config.yaml
norm_place: "pre"
positions: "learned"
qk_norm: false
bias: "none"
init_std_o: 0.00748
optimizer: "soap_variant"
train_tokens: 155500000
Each number is 128 + 32 x the weight over its row's rms, rounded and kept within 0 to 255. Layers, rows and columns count from 0. Numbers have three digits each. The size before them is the row's rms in percent of the matrix's.

# v: layer 5 attention value, 256x224, rms 0.125, rows 159-207, columns 56-111
# o: layer 5 attention output (transposed), 256x224, rms 0.106, rows 159-206, columns 56-111
# q: layer 5 attention query, 256x224, rms 0.129, rows 192-255, columns 56-111
# k: layer 5 attention key, 256x224, rms 0.128, rows 192-255, columns 56-111
v159 098:138113137117171200145110128107131112193131063196126134151082177144061108170132182166099189123166154154134130156015192075123090116062137115133139091088138089164113103098
o159 106:141156056143138076125117107172111115062105170087156116087199101126160123144103092115179111129072086118105162076220121127087129114159102105096117161157121126115169146141
v160 097:114149040161167182096142143155162127102153123113087104186153133171119097146157087101104098138155113124141146126137114134075134144082147151074046128119162126151151121069
o160 096:194081219085110017166129080154106143103111098109148121033147147117124199129139130151085147135089072170125136162125176073192110123152138140135145118131138145133117160083
v161 102:092114109143053087113131164151170197081143190159116113154108171168139129111072129075094136111081138114138116142156102101079126115118168146140166062143129145078142182103
o161 104:140102203101150132100129086133106069147095114105132132130132126140094107156125127148164142197185081099139096109123201190128116116144137100100112134109236134164153085134
v162 101:089128119125162159105122124118159109162105171060107112159142120147143086064130101173163145154160147065128168088131145138124141143124065114082147103134165097138140108157
o162 102:136136128134138073129133159176115067067103132168160205073128126103120107138120116094073115138191122177110075206082125145113118119163185143128128140105108124134143152151
v163 099:062112138148103123135190119157159130062134139117140167126111116125223107122092085089151128170146101125090154179174165143178170171126062141109151148116115145129082122169
o163 106:185132149094094087063077096129133083123128125101151134135161107147046165115131178121104107144134150127174093102121144074092063153085144150201129156078148075149135140158
v164 103:147138111187080065143096145121142186177201083118113118089114161073129085045105122112146170178126088067140043132108110121206149107146150129134130151126112155130127135158
o164 109:156121153064134121109121093145156142130113078129213096195135075146095111125178147138089106128127147094139156127132145168102142139005122067125130123129115084146105168141
v165 095:085111188133172198128134135169120134149107155119136154146114150113113097156150222125151128097128154059131088095146136112116075118148164114189093123142145166123132191144
o165 095:161144110088106118167121145118131112146122117169053178171099086102107154086169024132120101111147163165135129112131171132174132153092109072132158092142204118154116098089
v166 106:074156111130095136139156144133079123122053122095203127127159132107112106178090150082147145036154127081071134131052155097131111154148147116192121098186164137146127083085
o166 112:129173176162136136102155109106166124134158154185100182144079130108185059151121146180183138111144129146089144118123103164087161115182134151116135124187158124146139110119
v167 101:093117118159120153139090121144136133090156158124151119097188121137076128107175133156090120131087133115179105146125117208089113057142128146101101138090115134141129105135
o167 107:157131100110167107080182170149131141116165101129140086139127075123143156120125116106149086141158107155116177186132145101167113182129160101156158127142170132087122163090
v168 109:089110119158095163117149098094139165122087126146145121141097165186118130105099137177121164144173138093182124143099168148135076064110106082154167150123148097147188122134
o168 111:165124076104146104112124136159112107171134183157099075121084092081130100199101112095157151098073111058130151153140120144103170127124106148107093098137172140192105112158
v169 104:110067076161139088137162124181157099147187095115098178155119142145132078075133113188119080191099146178154132111116152154130138112140150103123141213097152111152137106130
o169 104:155151195144093135128110155062092165129134054150080084043207098061099095110134133143138146093126076144164166126176139121134116165109204177162100079164102115130159101127
v170 107:129090146119128158098128170145059123142142163167179093102072109117177133144154143121110109133172155169157089092103216117086099146123157102109168118134131153146147100120
o170 107:125148092116113130055111110153136145093166118145042121073103137143131145119133136115170129084111123138112164164102054203158152084088092161137140117082176137096104194104
v171 097:150174088145137118151148144125093127146125153122140140155119191099156077114147219105158129074109204084122125131138142169112165067145138140090159145107112166127148177143
o171 103:088173109103134168086154118100108141122198072171143143126130076131126100101085062162139121146143099150137125149103166127120149166147165157162133106145184129114143151105
v172 097:135147095112136112124206122134174133156090189027135119106117170125101108129109143131151103125081157136197113143133122160168147072122108134099119050121150125110106152090
o172 099:163113130111128152154076116123100156138145162171102191099103106105102149110105096101115088125189156121133114164112165126118104157132108094123116139075169162117180174094
v173 090:179108185123115196125096070108119165075076131132076128097117125110085097153119128110092146145123155125107080093071179104165181155021149125167104131165139152104094093083
o173 099:109174166161164142156074151144066140178099112083181179078146143079146108118094109182170171106138132153154153177168098149121116148153142152065137152114119139151157105132
v174 098:088166131080142068114060146135160137157108135159134151123214154078092188131125105129097055127147110155110125132154143133127166161163129151093133143115194114122106152143
o174 100:169113128097113143106178151169130119094150134106139103141080123152089128125146201090098159103134111110144109141108128156120103154129098128179117125084053177130153146110
v175 105:161095172149157115115137106110134085148088099116112126173086148155149109107079074158132137134096131136130120064170178123115158122077086174110140108129117115117126140105
o175 107:133137149097122120149107084159103126145112131078151081117176072122123189126137115128064169167151143103157130172078025076140170150113148144111103142104142065168140138136
v176 104:149099126071120140188118140139136164135142166104153137083084071206127054109159079136082134177113165164154098137225143085115106134186066156157124148095086082146108190103
o176 106:088132077122110112117113117150154119095091154123173142139127156093170167110155071106142119133116113158088193095108074137089159131121138102068122142170142140138181067239
v177 097:114172139131109072119092146140200154118067165159147118177128172161110084090131062157077153088127096154174082094143148150129197157148142154159132122144037117126179161144
o177 100:170074175089182057116145117134119080119131128123132171092125140101125101153051101128102083188119137106074146135140111153128161082121093105181156152128108086083102078140
v178 092:154126135098090107115166098092153126159138129087100121109135116122104148079164113065173142143130104150146115154110067131113147128133126135176154077111157160106122122118
o178 098:153189206168133129185068130175122113155076147137150189089138106142135083151075160157103151142135184128139116172185161179118092117119116135098137184104076139094094130112
v179 094:107109119117105122124121076110110066116110189119115140134139129132098086097135133113094139116104083120137105189098133205160169181082100114095143123120069126132117136152
o179 097:155200141120148096113122153134140166162176087120176169117111134161137145086102149127186134114122140172136189080154155102090115120117119112162091144075139119106076167081
v180 097:055170142174109184119113092133127169150193104104114108127166153125151132158113135113090150121122144086070164115126116079115162145079179120149103150117130101142165095110
o180 102:168122224083168055119132098089142115127104176104169141098151128114148137128165068167166151181152132182154130155157109173079046095163149076101122110156085149121095093121
v181 100:092085145117113150119073162139105172135119147069117118126103173094109085127126157124150176132156107102081094138135151138086137122066098159143132066085128111186174181141
o181 102:101196150105131077111102102170152113102148131129173177079175099142129157122166110121113134138092209129147085173103132138159161116116170136092110126191128140075046080111
v182 100:107121096148069140161180093129136113119144124172125090123114116093121110146166133098147167097155127193097099198157111077119067082105129072150111161152152112116126126129
o182 104:158110106149113162155122128068109119105107153136142161104123142147083105146092162117170139076152175093135136113075074183135162196126131122142123107139168140113088106109
v183 092:116161156155127153155136094090139166137155119123167146119089072149081075103126182114122181142111154162124102169115057119120194157162121082166153118180120080122150079106
o183 095:211105129163121123126137129135154113172107140101157122124162139104106103163162052111136112073176072112127177074124140125134152111125144080067142163182076143132155166204
v184 101:072095106103123074088156143145143115115157173175153124088142137080125189095129101146148140109176147109133089119115118091138113158198154152143074083128123131106134154157
o184 100:165126135151198169147134145114096101138128106115093094160112106176131091153169132137061132108107029183135148112112118177149120120085112086156117162105115130153134104120
v185 107:102132107173161110194094187152158111127113084129094156140100158116148110102164147034158090096129127126125130126116106118179109171188139168107073107087167094151121106122
o185 111:125166143094137054112206106087152149126146138101150141094146125108109127102171153211173144141144144072062125161103154063125148154096087110153209142187119099136094169184
v186 100:161082123144177168105180126159137118163118120156126118158071081138115118118208121159145176128162118090090181145158157121134122099143163132156114120184150077098133095032
o186 103:108158117183110125125125107135144151025181190105107193080101093129141084142080121091150115095113148160094097083062094139110113123142136141150130115160113141131100154135
v187 102:100135116067131192084147134090095127125121090091127092124161162213071157165171148091091103131092174193113126120125098165141100104137081125155104085121141130121119135150
o187 109:131117114085107119137157153143170089138133108136091121112112126123164173109151130110150151129053122049143130121125145031139089135142064101101110118095098147093125124104
v188 091:139132160080140170152108104111143099196119091137132087156174233141094131095125164100117095113125109144108163093102135197173172163107118111132097147137057086119080134079
o188 092:069129105111085086139089189151094178148118104058127159142100087103108097137118077164160114174175142118130153115175102107098091075089069075168198111104063123151108149144
v189 102:060135050138091143151156150152156166163115179097124132080150127142106128196140131188127128164046131118118142145140126147089122115179127084116090167084115066088088176080
o189 103:169076163139138133138186140139115104087144138055110106144106162158105140089102135065195107113110136120127151087121098142094088166136145111167151098145156182132119088145
v190 109:085141109157150137077145105094117136109252161126131200068102102128151150128115176155196160126154103115111133107166063119102086124093116124196107159117138063132154122121
o190 116:159079153102150202150112131152084107125108149089148116143168142147179127161140129172130095169116156145114164085122069100183169135136095180084080067146095110131087134185
v191 098:100122163134125186156084153171099122081097104113100133167073084111148122090149058133153155128124117105176080051097131112121137129103139118155155146081118135118145153158
o191 102:158160076100163095133154118131143151174100085170131114075151094152120117140107116128146106163104206200102137228174094164103138145095132134107095107103143098160109135127
q192 096:145131170123085147163105128144175153183102164084143183130126093111143164112143142205087103220172084163140106109111128088122086121159186127175171132145136184123102139205
k192 095:228114123123104118156143156095122111143064138179165138112046117135184111120156110095112113162088121211131159124105138159174122103121083080143167160092115174133128087144
q193 098:161143184123087150098087093092139135093093142109131125115161114089168109151109111128116107070110111119150133183066123118130115088101133111113060105151106091102138107160
k193 094:123101167158133104162112058198078146076067141154143152113113140162128097148091142135145125064116120084116093129113113124136136088092093163094115102082180138113219159140
q194 105:173164184113124157138209153119162131092116130157091098151099129133109062144124122105128150135119129109094195100157122165082110197136091138166184150089091155143178130142
k194 100:099115142155147169116163110107139161087132122075066122077146133161172113107078145128154165127083120113088114110135088146147148122145159156152128082132147164135139096151
q195 108:140154153116066106106115168154131174102175147134109137133188082134124181120139045157112099091122083112098113160128115085180122115160112076125115093160102124102135146134
k195 107:138178074069128145094115128111129117052116116188148148123160144152166107063091122201096054046180083137150060126117151165107090122117131156143145146072118104146123155145
q196 102:106107119191135112120164173069112148070128092210065076095103092127090094094122113171186150117084115127149117119140157132169100144189108121090150149141176101102116072137
k196 097:112108124080041091076093139093111155101125105140061082102122076145098137129122162173120126174145111111121175132179089173177180135158091138179121050173144159108139110227
q197 095:082154067147108150127117118119130085124131112116072118182108173140139118094177074060125158119133097112140146117114117113135143076058126094138093112096097130128116188136
k197 106:135089151131070153047124118135131089138167118111139097157130124113183169080119066107115064074136117148143081121122135130150143104159154141130068116139109114165115129164
q198 108:142127141100165128168142117118137111097068134161137156144119123158161060078146127081095123210159163151139148119104136094133095132122096135138139130156048180096075133141
k198 104:071196083137161082121180126183143191092073141141117151172158109156070140112133067136119083119148128112126065095066123098107106138149131110104116065099123126136086130151
q199 101:117142158129136126143128137139214143133117166139071122173118133172174087155125102128112139134151111060074151108128137123149116063090162125148088138132110159092096163154
k199 103:142135151112104157048159071135132128093109079143074196167072161168154088147109117048131062083084141048125145078085088160148115092152139116150089144118115158113130124092
q200 110:078177134103164144132117104122190159097131104063159092176105121199160103168139113111098110134135141117125103177132118132094173127114160135160130094113073094153114158105
k200 107:109076105128160086142139159118139112152136099101087059166176128128121148163106124146139138137115127122132146116146136092107137071106135152106131224131099088105114087073
q201 105:122175108099093080143118126131106142069166121097115101158149135135109112132169144103091085129123154122139144178113123125141131148097089104171090193097061068154129119145
k201 107:083154140114068159108119089137126149143122076153066166189066142122141079137094148087104099137166089135108121076029142141126143158161078153102082171153118179147133122085
q202 106:140101115199176163165114132136099100171107069141159129160124140168098121141088117132094139123101148141080135097116084099114117141157102071138114163198134165148201093173
k202 102:130134087146084160121106114157210169163194109101178124105143116146117052137086105140090102167155069112154086184110111105183092130115082090171127146172159153178119164185
q203 101:117120097145113157109110099156123089131104124172110145145139119166132122141182151191117189123097155151192145085087173095151187099123108181113133165135017150200126124172
k203 100:116164167131118160131098084187109141147131161141178110076164118086038121122119140164138146118136148179160124136129083095114098122129132162129134125139115096123076129147
q204 104:165088129118158163105135122171106070158127104133139113164124163129130083137167099105166097100148124100159092106089200103179089124190148086156134094086121154128142168195
k204 100:165143096109149101114080148169116135081178160144131168097130134132112106108115124133112135126125142116119143148118133119146064110148112106178166109084134091119071155127
q205 106:092156170156181127154135156140088105145129165136153136132119163137156173147133168165153131149121102145104091110121130167165097112100132116057112155191136165109098113114
k205 106:101136090178135158112089183132170161139109162148102151074135109079149121118145168152101150166104187127109119137132147169159176128139194112126121119151177121083093163104
q206 090:140078115155122129113124137178131144124122137123082071150154064120129135133133076102160131138163130158069156121220117128147151137085141105153184131139115133123179135143
k206 093:177102161181117175076162169136185107162135108120145111102174086147131125070120071100136156131137132089140158126128071092147118120192136137183136101071117091123096136158
q207 103:137111162095174117149174181140138128165191140121134157145087135117136114136151169070158044156120108109168104071115099109079192160093065059080149078152122109133157156128
k207 105:173109116152187170108113179152132155112140103115136113168163160143094109137114173112165132143114163143137106097149105164102222141131086100089168091192146085138174129149
q208 092:191170117176105133118164158076152185128055185154129200091111104134102152187086196141094104126048158157129140165095119054129099151128120137189162081115126118105144143099
k208 092:137174129157142183160148117095124119157119090073151086109183108164170181132120124178135185164097119218113115142140112100140120182178175145139133131084103056125172139103
q209 098:103079150116128118167154108147159092194126106086153147103129136112124083193130098158122116104092151069153104111115182082104178104143124147120069135105108152188173207146
k209 100:055119109163141129151098109129148186145088122128149150161118142072110111140100145127168088112065130134096168134146149130123158095141112120136111168139172144152151135090
q210 102:158158116153097158117191214123125170133133144118115106115133133154129137127147109031071139143144093141136111107123147094130087121120145106147152072102131114112122136180
k210 101:112121151070175165048075171164110166116101078105172119132133086154119162114127102123103099140131143141090169137121122125087081145122121124101129105067082093159095105155
q211 103:151150118114113081110138188086184148114161149092116108156117128145093101108115108200133078177126125136142118099179111066088109134140171125191109129147197114127087154158
k211 103:149072194114128159134107127142159153144161082183154117179206157190116144064150154129158100114109043089154178177124113105073117162146090146139128079119149152103132140143
q212 097:106207136113109119134124131143086167066136163095176119133138091131146164082162121092071148130113177150123130104104159085173152122138064076140134121125135184058141143158
k212 102:100110143120195168112094152093134118056144118130093180120134087133157169026121134109124118110100165130155117102099193044114112131127084126180143110125189122138115106160
q213 105:133118148125060143118128137156147110119167149129106132108136108146130130128155145133123142083182136099102133120100110114174177165112103172145119167089160078121133106121
k213 103:122127189143118149148122139129199189112140174137119125107104137194075131127113078175138171163176090127069101088103176166119162117112056121158149114128142125139177121087
q214 109:165100120110170129116115173122122087107104178057149169159136039135159162110159144067160109162129154138117139086102127073135128111136051144111119137139102114105127149142
k214 104:132135156083087026124099121155134124187135142107165113048104106137118189155099131086138125144154095109123153171094175083121151140142106156167142154130103137119125156177
q215 101:107140138156102131080123102084144126088089087148093115143128139070124103167099089119128167108130128137161146080165169071149143141109123110111133110079139171068100168099
k215 095:144140139143166121126123162116121082140154087182072107108177121105105116116134089143182066172193147158158120083137120106092103130071102154149155138127143133100176161138
q216 100:167099109179168137080093139139131164175121101065129161074086145112118115113103143088089161084132109088142107150148157134181076166119111134101159151167136214075047083137
k216 101:156136137205131187078204153089159152167118083090142179098086161144113117093167133104066138102168130156103131108119115098151116191137118152174156126154116151056170139115
q217 109:192098161139129141129148099088131079094192105121098053194115115139174159131127145089121107115139115137100126107144130149139181041149105147099075115144096107106094151148
k217 096:172079140144116125121097110133192134111124094131083127148172109209152138102087104093114132140091106130088097129123197149079160124161123148037055137139191142127107108166
q218 103:107147164125151113129173110133157065091082135087138088121097131144179192132159086143173111087091104130103140185061177127158092193092145131213112131156159126116121103130
k218 098:085148147113124094133114121080113102126107104192079136115106174118134180083069099059170095157121101122197125094083103104089089121026129183104122167108163121089210168155
q219 098:117112112155088071118113130184110092117126092141092166112143149140138129137135117130043094114153058132162156127103066096165123079180153113151060113110119128122133118164
k219 100:119132122112118153136115101187075087152138133141127180104117174146195140127145136160087043053180075158080067115189171139142176165122108123140084128099173097082079112177
q220 107:125103125094125175128183157112133164125188109151121122116113123139105121083150150109156097087133086140088157106087141061162166154156128091170105127156142117191182148134
k220 110:158173151117124141154149069137141118135152140150108201098114146072113096154144105179111098134123139116178137100158127121121157142082174165193159085122121124138134142138
q221 099:190158134123141156139142078121146143194125162103097129135071143107117147096115133168161149076094199076151137105172131159086147137153087114083123142131149175076115152108
k221 098:123125112189155161116146197152117115161139190158129112122081172122130142066108149123123195189126123082097154168163198104134160109171047181096145156116145105061139071078
q222 103:107156142168184116126106046062212112175117083096113070067164149107094191073120107181200180165106108149140118113173139136127087108143145161104165114135127120127121099095
k222 105:130118114128149093109112120125125153087107055128108104098153187105118123065164083125208091136101152137094145127146091171155142129087115072176129123085135142144105117097
q223 102:133069148097138121139147102169182102080098103168158096158107145067106170098135096127168154120058114135121099089127119130124154123166156146142156074105112127091148124132
k223 100:108167155123134151090130139067140092129168084197102133150161114052134130127121164127038083123127131135119130133067125069077118114152143168158143125178101122104136116131
q224 099:110135097131143132177094098134162102103129126144155172144105148086149142194117150203129178141160102127089102124128124180116099099146125153083111138119103103160093083113
k224 098:077070153184155126211082112160123116130057155163095090103091108108119140194140129104088101100150104108140129143160073128176120114127131117104098125212121152141171081107
q225 099:102097152111191137133093061118093071089132165082149136098161109141190134146104085090062098113140095090151121110114206120100155125070180101154080134132143151128070196130
k225 101:101148159129163173108126137099134135091121080170131134157139147082101153157101168134094113136213104117170124138120145140163098041096120143162098214087142094133125128156
q226 104:115117140160124122128161144112159160152119076086112085160173162074179125056069138086170141145097134119159175064164103105149114114156177096150130145131153042143170144165
k226 100:161150159134085095137064111114133139146159154044154158156178142111131153153127122127206129151050084083138111111146130143126104132116072104141137133124105202112121113054
q227 101:132124164067159094143176161175087153132122134133096182086210135111182069133135164137117131097102144144062176134167090138110177102153161124088113136132116133136181125139
k227 103:117131105075126105143150111156096130073143157104089185137151139088106131105133152094163082192115142079141155116159103104140163211137175140102156127084116113144126146071
q228 108:155143116121111173134112166167126128144162119103101132170114110198124112144125091075096122100116143151117144096137098130129136116187115141146161136089124097115141178129
k228 107:115056111111137137169112126123137087162162090155155060146102170151065084108104084149099147105138101132155139145128084103109169108137142135108130102109156110156085089103
q229 092:160120157152145137164219142121154143091124151138112171114132149136110131125132110136152159157148149153154124186112100150091201127132169155136114174095055153138134172091
k229 092:092099195125093136101189137090116118094145156115108144141095115073145099121190102095129108142083099128172130123126132149120115148130173116138085078093125092092098165123
q230 110:151114125080174189155136120181104081111078099127152139147114164112143173152122132110157103145103129102142101143159151202165095203157157124152136139126061155118207092142
k230 111:127111164120146130190103191181076168128130144121072183094108195145072137102181154117143141086086171158112172138126144172091105083145093110118144134119102144168162108154
q231 106:140121119127119158089109166084189202154121112103103137118110147154166154100178091105087128133121122185117152139102119149098147134119202130147155073137182118086195193133
k231 103:098132095098145109128105187134059186076135091158183124101154158165126216136138115139089175080111131150113125151137176123095204161107166104081142140116148128150136114172
q232 111:155127143107109096125061155144146148108130118125166127176135121113165100091129116054115085167130137081111136118104187171098109126118149112135162143081100127092104142109
k232 102:107132141113107124097101158156127093119095055107181165167098180164106153137073093135126142135137086066149161141089091175112092119122173111137115128106082091091122097153
q233 104:121098138144125129133148087188170174125081132123140110111172124121074129148181127144066131145127140189134125156163076123119057135125040141123083177145111125212218148132
k233 101:111138107092186056116102099150122137118130081091127177147129070156095098076152120125189123120107163174156105083116152101123144140148125145112133191109138136182119131144
q234 104:153111147115067151151099175116098155095104110121127139090169132132173086083101130121154119191134133091094152126128168153111158098153166092145113127071090121116158083111
k234 100:097078102134144122055071139157081123108184147139122165104134094098181130074114186168131148116149051104105125184138133117143106120135155120113128087108085181125182129132
q235 096:117140127115176193168111106128100102146191216155146081109178128139156114114121133126117152147078119131143172076153088109139143164116124144122097138128119144193157113108
k235 099:083118094195114115127143086117186114064121139104140093113145062121135097138136101148145184203115147134126121144126126098127169110144118139122164080090116116139153151146
q236 108:086114087132108107111111143150134159105155188095189187108145132116111124140156118117091154137147197067146132116187177142157166133061092152137080138094202148083169113174
k236 104:137076120109111121151169105121096125171108127108175142094157105106139168136148151134168102100129155133105181130167148098088116220117112128133158158101138148106210148131
q237 105:121115131139141125205085120142091105094136119164089141146144111130158106174060063200091138164196190127100161112094127162192124185163105116099139164130114180095085103226
k237 103:145111106143111157110108134114065187111118123146125141094132108128082156132096128128147138158089143134128134071132177144096119145139089090085172115133125094116075065112
q238 096:148084136121100172100145109121124124125105158158115126060125118142115104097098099118161154097119148127096120083115145166100164120151098092107132158093147168159099121097
k238 096:101141170088104154109142111149111138125134124201099099108162141145120120137108105118172090164127121156078166128158108131067110093113166146127198112186148102167095179120
q239 108:176099113168119113142105179131142127121117105146104089086174089152084118159095171115191102070100129100117138110116179093163111073161146182165053111113153145122181146049
k239 100:130155144130129124139063089153129108106173144095122150060132074182118120135137099233086174091064077186165047135139092170178091195092126164190148134159137139089165150179
q240 098:125114158147200141109154121125132160147163096162123104130116129112127143159130162105122133097119147172142116177058153171132170103111170182174128103133090171161155167166
k240 099:120123199106105130122119124129157088047133070126184092116125135096169151130086131157114117117117154075112107119100132144125144130088124114139072100131100133185097152117
q241 099:120131138151144136148152153120138139169146155126121167165128153099131116136049167153138153132064145138139172145125119103085128135102146144113052137163210135107168068144
k241 100:176116130101103156148121111131139130137218187117105122089119126140160101151104148131152102180149189098162131136154111075089207099138138139071163100052163109141176130089
q242 103:085127128135082079151184089133117090156202099083170105166134138123167126117178177084126087121098066131153127145167125119129144141161148148110143145150101173174107130124
k242 106:170146182098071127175161131118154080199137120147162135098163165100123178123136132143114108158141092135114113068187094067108149161133115092153154125173092063107187077099
q243 103:116113133121132117146162105161105150151114177090118087115147153163107127107139112062117120163138137186138148125123136099167190125156123077060099105145141093142130163120
k243 096:122092158110177120114167128089131115104156119104171095140152145125160107127152126160174115055174121153114094108236108091117136133175113049101127133119120150155105122139
q244 108:138159145150178133143149136101155168110119164099128090169129110151100148158114184174067198102123095140139104168144096069150132152099132169132148213103090136151122183128
k244 103:142188184145153130125156127085160122180150143110190123110106107148105061126129158127220150107147145122127112143123161134179123117105097128094120165133116108104210111108
q245 102:149060112125031148110105109149168098107094119138092094147124098160143158159179197097110176130149169034085152119127109107102115102134073070141084143099146122128096104175
k245 100:157041113099160190029092105138202165121122144129161133147113150183144082105107139108138080120104086101130124126043143155087102143141121102082098142156080171130118156127
q246 103:130125143143073125132069077125122126181066106130127143091178143150164185098070131170113156115161218099167132133119142086081146133136144096142147135115142154128115151129
k246 096:155129111166145156114115064119103112167126119086137168183145120112077098121175117161150139165154169111118142119140080089077096141097100138148170150102054137134145125181
q247 109:104161073084143133158156110139151033156083165158120105194141087128133138141156081130139140142130159142144118153164122093174093154120063147134116161130154112119143163094
k247 112:088131146097112134100115126122035111145095178140134169096185119104159138135122100142093111146118122148114176071123198184141110110144156213171123112147161117163149056066
q248 097:113140167138149140140138086176144062102130142120132132150109169172137156105058151114113146160145173118119121102097149179177093150145144132104175122151101120081148140137
k248 101:096165079126145138148137129149177116126115093140105131190115165086070220181140141179169166109103169105132134160108153128132070133154119120098155085109123183116157077126
q249 094:168150140147133084181103113139102156150107137178095118143117139107153114123155098143136078125108093085068159183121119090112171123095115127065126177119159140125111108127
k249 096:134096152112163143142116086096134088109089189164094154092178154205129123128094153104170138165108172120137079085141175126103135174142103061105094134131162100129129101101
q250 106:135130178071118135146124108151126136116119106149134135073161164157087137132135195122161118113147115116114169099158092132158124141102137117094129116102134106073085142151
k250 103:148102177088140108133102107126165180129120146117095152061116117099180116102121151099173125173159090204078129126146085183169141159117186120152123105115160198134147076131
q251 107:129161142139128162155138126158096122099105152172155182134068124105230121157166094172122177140089059093166097156185071129115163103146149174124072136149123130087140121113
k251 106:147146110189156147059088161161072102163125187163128154126120118137183133178108127081188150107085066122192104160169175168115151101135145108105088119137110103075136101121
q252 101:096142208085216123134106159149172107178145135109087088080163124133100116148094153097200079153166101084090149094120175120126122158165160149137125144131075168153116137100
k252 101:141153122149116103175170149171110089132141129149118100126119155156120170093118074105145136103144036181171191100135129158104140152101089130092099120082069085113092124129
q253 102:142121110168185123062108117173155141136068069144143152115159112093155094150155199157156121174103129062156139154107174098127140106180131137117120147151155188116127091138
k253 100:141143161206119109105104183184105089088143112079092126149140081111172148138167150131122117157196113090136229188117126113105121115105105135204092101157108083120116155161
q254 101:113089086168142103117127156124083118119082123200171131134182110055129136116113137168115076113107137086078124067166062160105174120169107102156106165120142098153155118096
k254 100:141000134176069132126103098096151155138142182154131168130175116112136134064142156160099090157110111100095109104148133141091156123138114129118138114146115132192081134165
q255 107:174159066136153123127136146136160095136092145143111131111151160097113127140052107135145128101135166162174123146117151142101153117138145114164129130142143158158163141137
k255 110:113152092095124115080185089151039136189140107141122118107131162137089092133123110149125145113094143101123054131109118186101135173166117107156112142083148189153086129118
v192 104:165127117122153138183182114131110136134126084135182177144139182113145153139070166132100115081057128091146126126173104097099100139152161116141185098118170107133077154165
o192 109:092131149152091119171098125093154088147123184180106076141122120076151103167154123105132138137142148170128124101083190189202138125102111097111117189097139144135179087135
v193 101:074099131134145125113167170133107116119111154127141112066098153138086126127200111120139127158147098066133143174149143096090127133140186170177098137105114131198090139144
o193 102:115150131162098124154101104171106128185130127202030140093125139116146106137140141114144132084082175075141089087098134180066094114128081123084110096166193124075150115127
v194 103:150120112086108158138190155132123136063114135105176124160117168103103133119158110079197076149167078152141102171149181111133097106125164164117056077089145153132102126072
o194 102:118035137163144118086160107140151151163119128085094130123126097208136156144105091173073117130074169103113209099134139069136138094160099112108129176153131080046129117156
v195 101:134146184096098072062157157159143154133106148105103093202165139120076059168144155159176094200098192151099116124142123121148119133086095100124153099086131145133145109144
o195 101:134123140084151086148102087065118104172157126100132152071117093088154209110113060103077150119149160101145114153120136102153152160091129104106112149102089147214106125092
v196 103:088151140152104141128153118126153106136142120096102097145172098166151124144137145091098130083182100098100153154076144123140150179133130073142140153124123168109184122094
o196 111:141164104100090105109142041141144161116100152176182172054122121099064107168084094153140118163110139155106099166087136126173070096120092188118132058127097088097091109108
v197 106:080077161143118128094082118125124103107151052123132158108159163129100135136093142077125081177086073097169144157118142132190099088122130065146129185140092121168128130075
o197 102:162106182061130156180136089172115125166113110181100108162135108132165150081114156114109139135123133146125106082093183066134149124158110141137144136106176133076075079146
v198 106:118197121119140104133113103119169113179113128142087113145182103138140119163164107150141106141078140188073112120145148074147158114095081128141088111126183112110073090099
o198 101:097083159170076132079113160124085181110138119099124114146097154092163118139175099104124192078182095092168157147149124090151138121145157156160171118069163147101158180178
v199 102:130152110133091159124141113101104119071137155089152173110103128104128154135172113114163105118113152178121084128110090149102116137092116159155111146151179142061143148128
o199 102:150118144124166101145062138109184164137139131130149054134144162187098139147114123101098114137140106129128160117155186123120165090148097073164081109157118113176108170102
v200 101:121141133132135129165133164124131063102093066145181106149102122149123056119138137099147112154135118152081088127054150103111134138148107137148136151138161145124149086115
o200 101:157087122118123129067086138171120100159091132125081148120139143126096158090130120122141175081131119135150138166159158157164107172112101117104140114104105166124167205191
v201 106:096134131141175118135102148178129113151153144144133127099114163139137115119127121180146179076161170130177121096149060119094142095150118120068173128103178140113105092149
o201 106:126126105133132195132112097109086215171166114118145144141172135110163132167098142105076088148113097132092144174058080127132140172119167122156098103170104094131144164108
v202 111:118135139137146127178033116126131222129075127130093121178055174090088133099103115119093105116102121152148075105131173048120122174102159117068144074100129167171182135162
o202 118:131071164083127135118210081099192116085201141178091138157179109147196136124163061129169111089075087154116132123138146139156184104174098069199112131137107136070085140103
v203 094:207120125148111117105132107203112150120081142170153117154109117104144071143168158148196169087124144111156110199167113129159144134077079141124213121108124136133072083103
o203 097:102133078177151099097134136126172103142123126080145131114172094163070084122118118108084110135129166126150162094126085160099102123140087106151075214112109114111187120117
v204 108:127088128151116156130112125159071144098069106108149040115120121160152115159119104104221172168156131111169153143110154084077073085087102135104135098180160080115122138139
o204 107:099128143101121091141112148107143146078136130151131219085101107123088091062087148151065137099109143142091150129150126190107160092086160078168199127146081111195123131165
v205 102:105164100148100150087098145121135081101168199088164154098163101213176126123139158116119122125140121150142154105185112121153129179101181164068153128119081116128093079110
o205 100:076092117162113156128157079113151109134141099126083066120068157095082191158126126094165109083152085104086131125126116101138168088168137117181062135127132136161207135110
v206 107:128101083104111153168155083139187129214149153103120106121126122110135163094094134132083165156115143131143129111151122103117078189150123147113104089130097134125180143125
o206 102:172161204070137115092134185115144147055173115122116162139082181155115144148121156102112147110128127152159075138041155140163127110185123100112159163131205121121056093128
v207 096:151126198153128109067181046143124111180158102148056112095102100147080124081140111122115116121111118206168115143185084160148119117156158114132115219158144084128119158089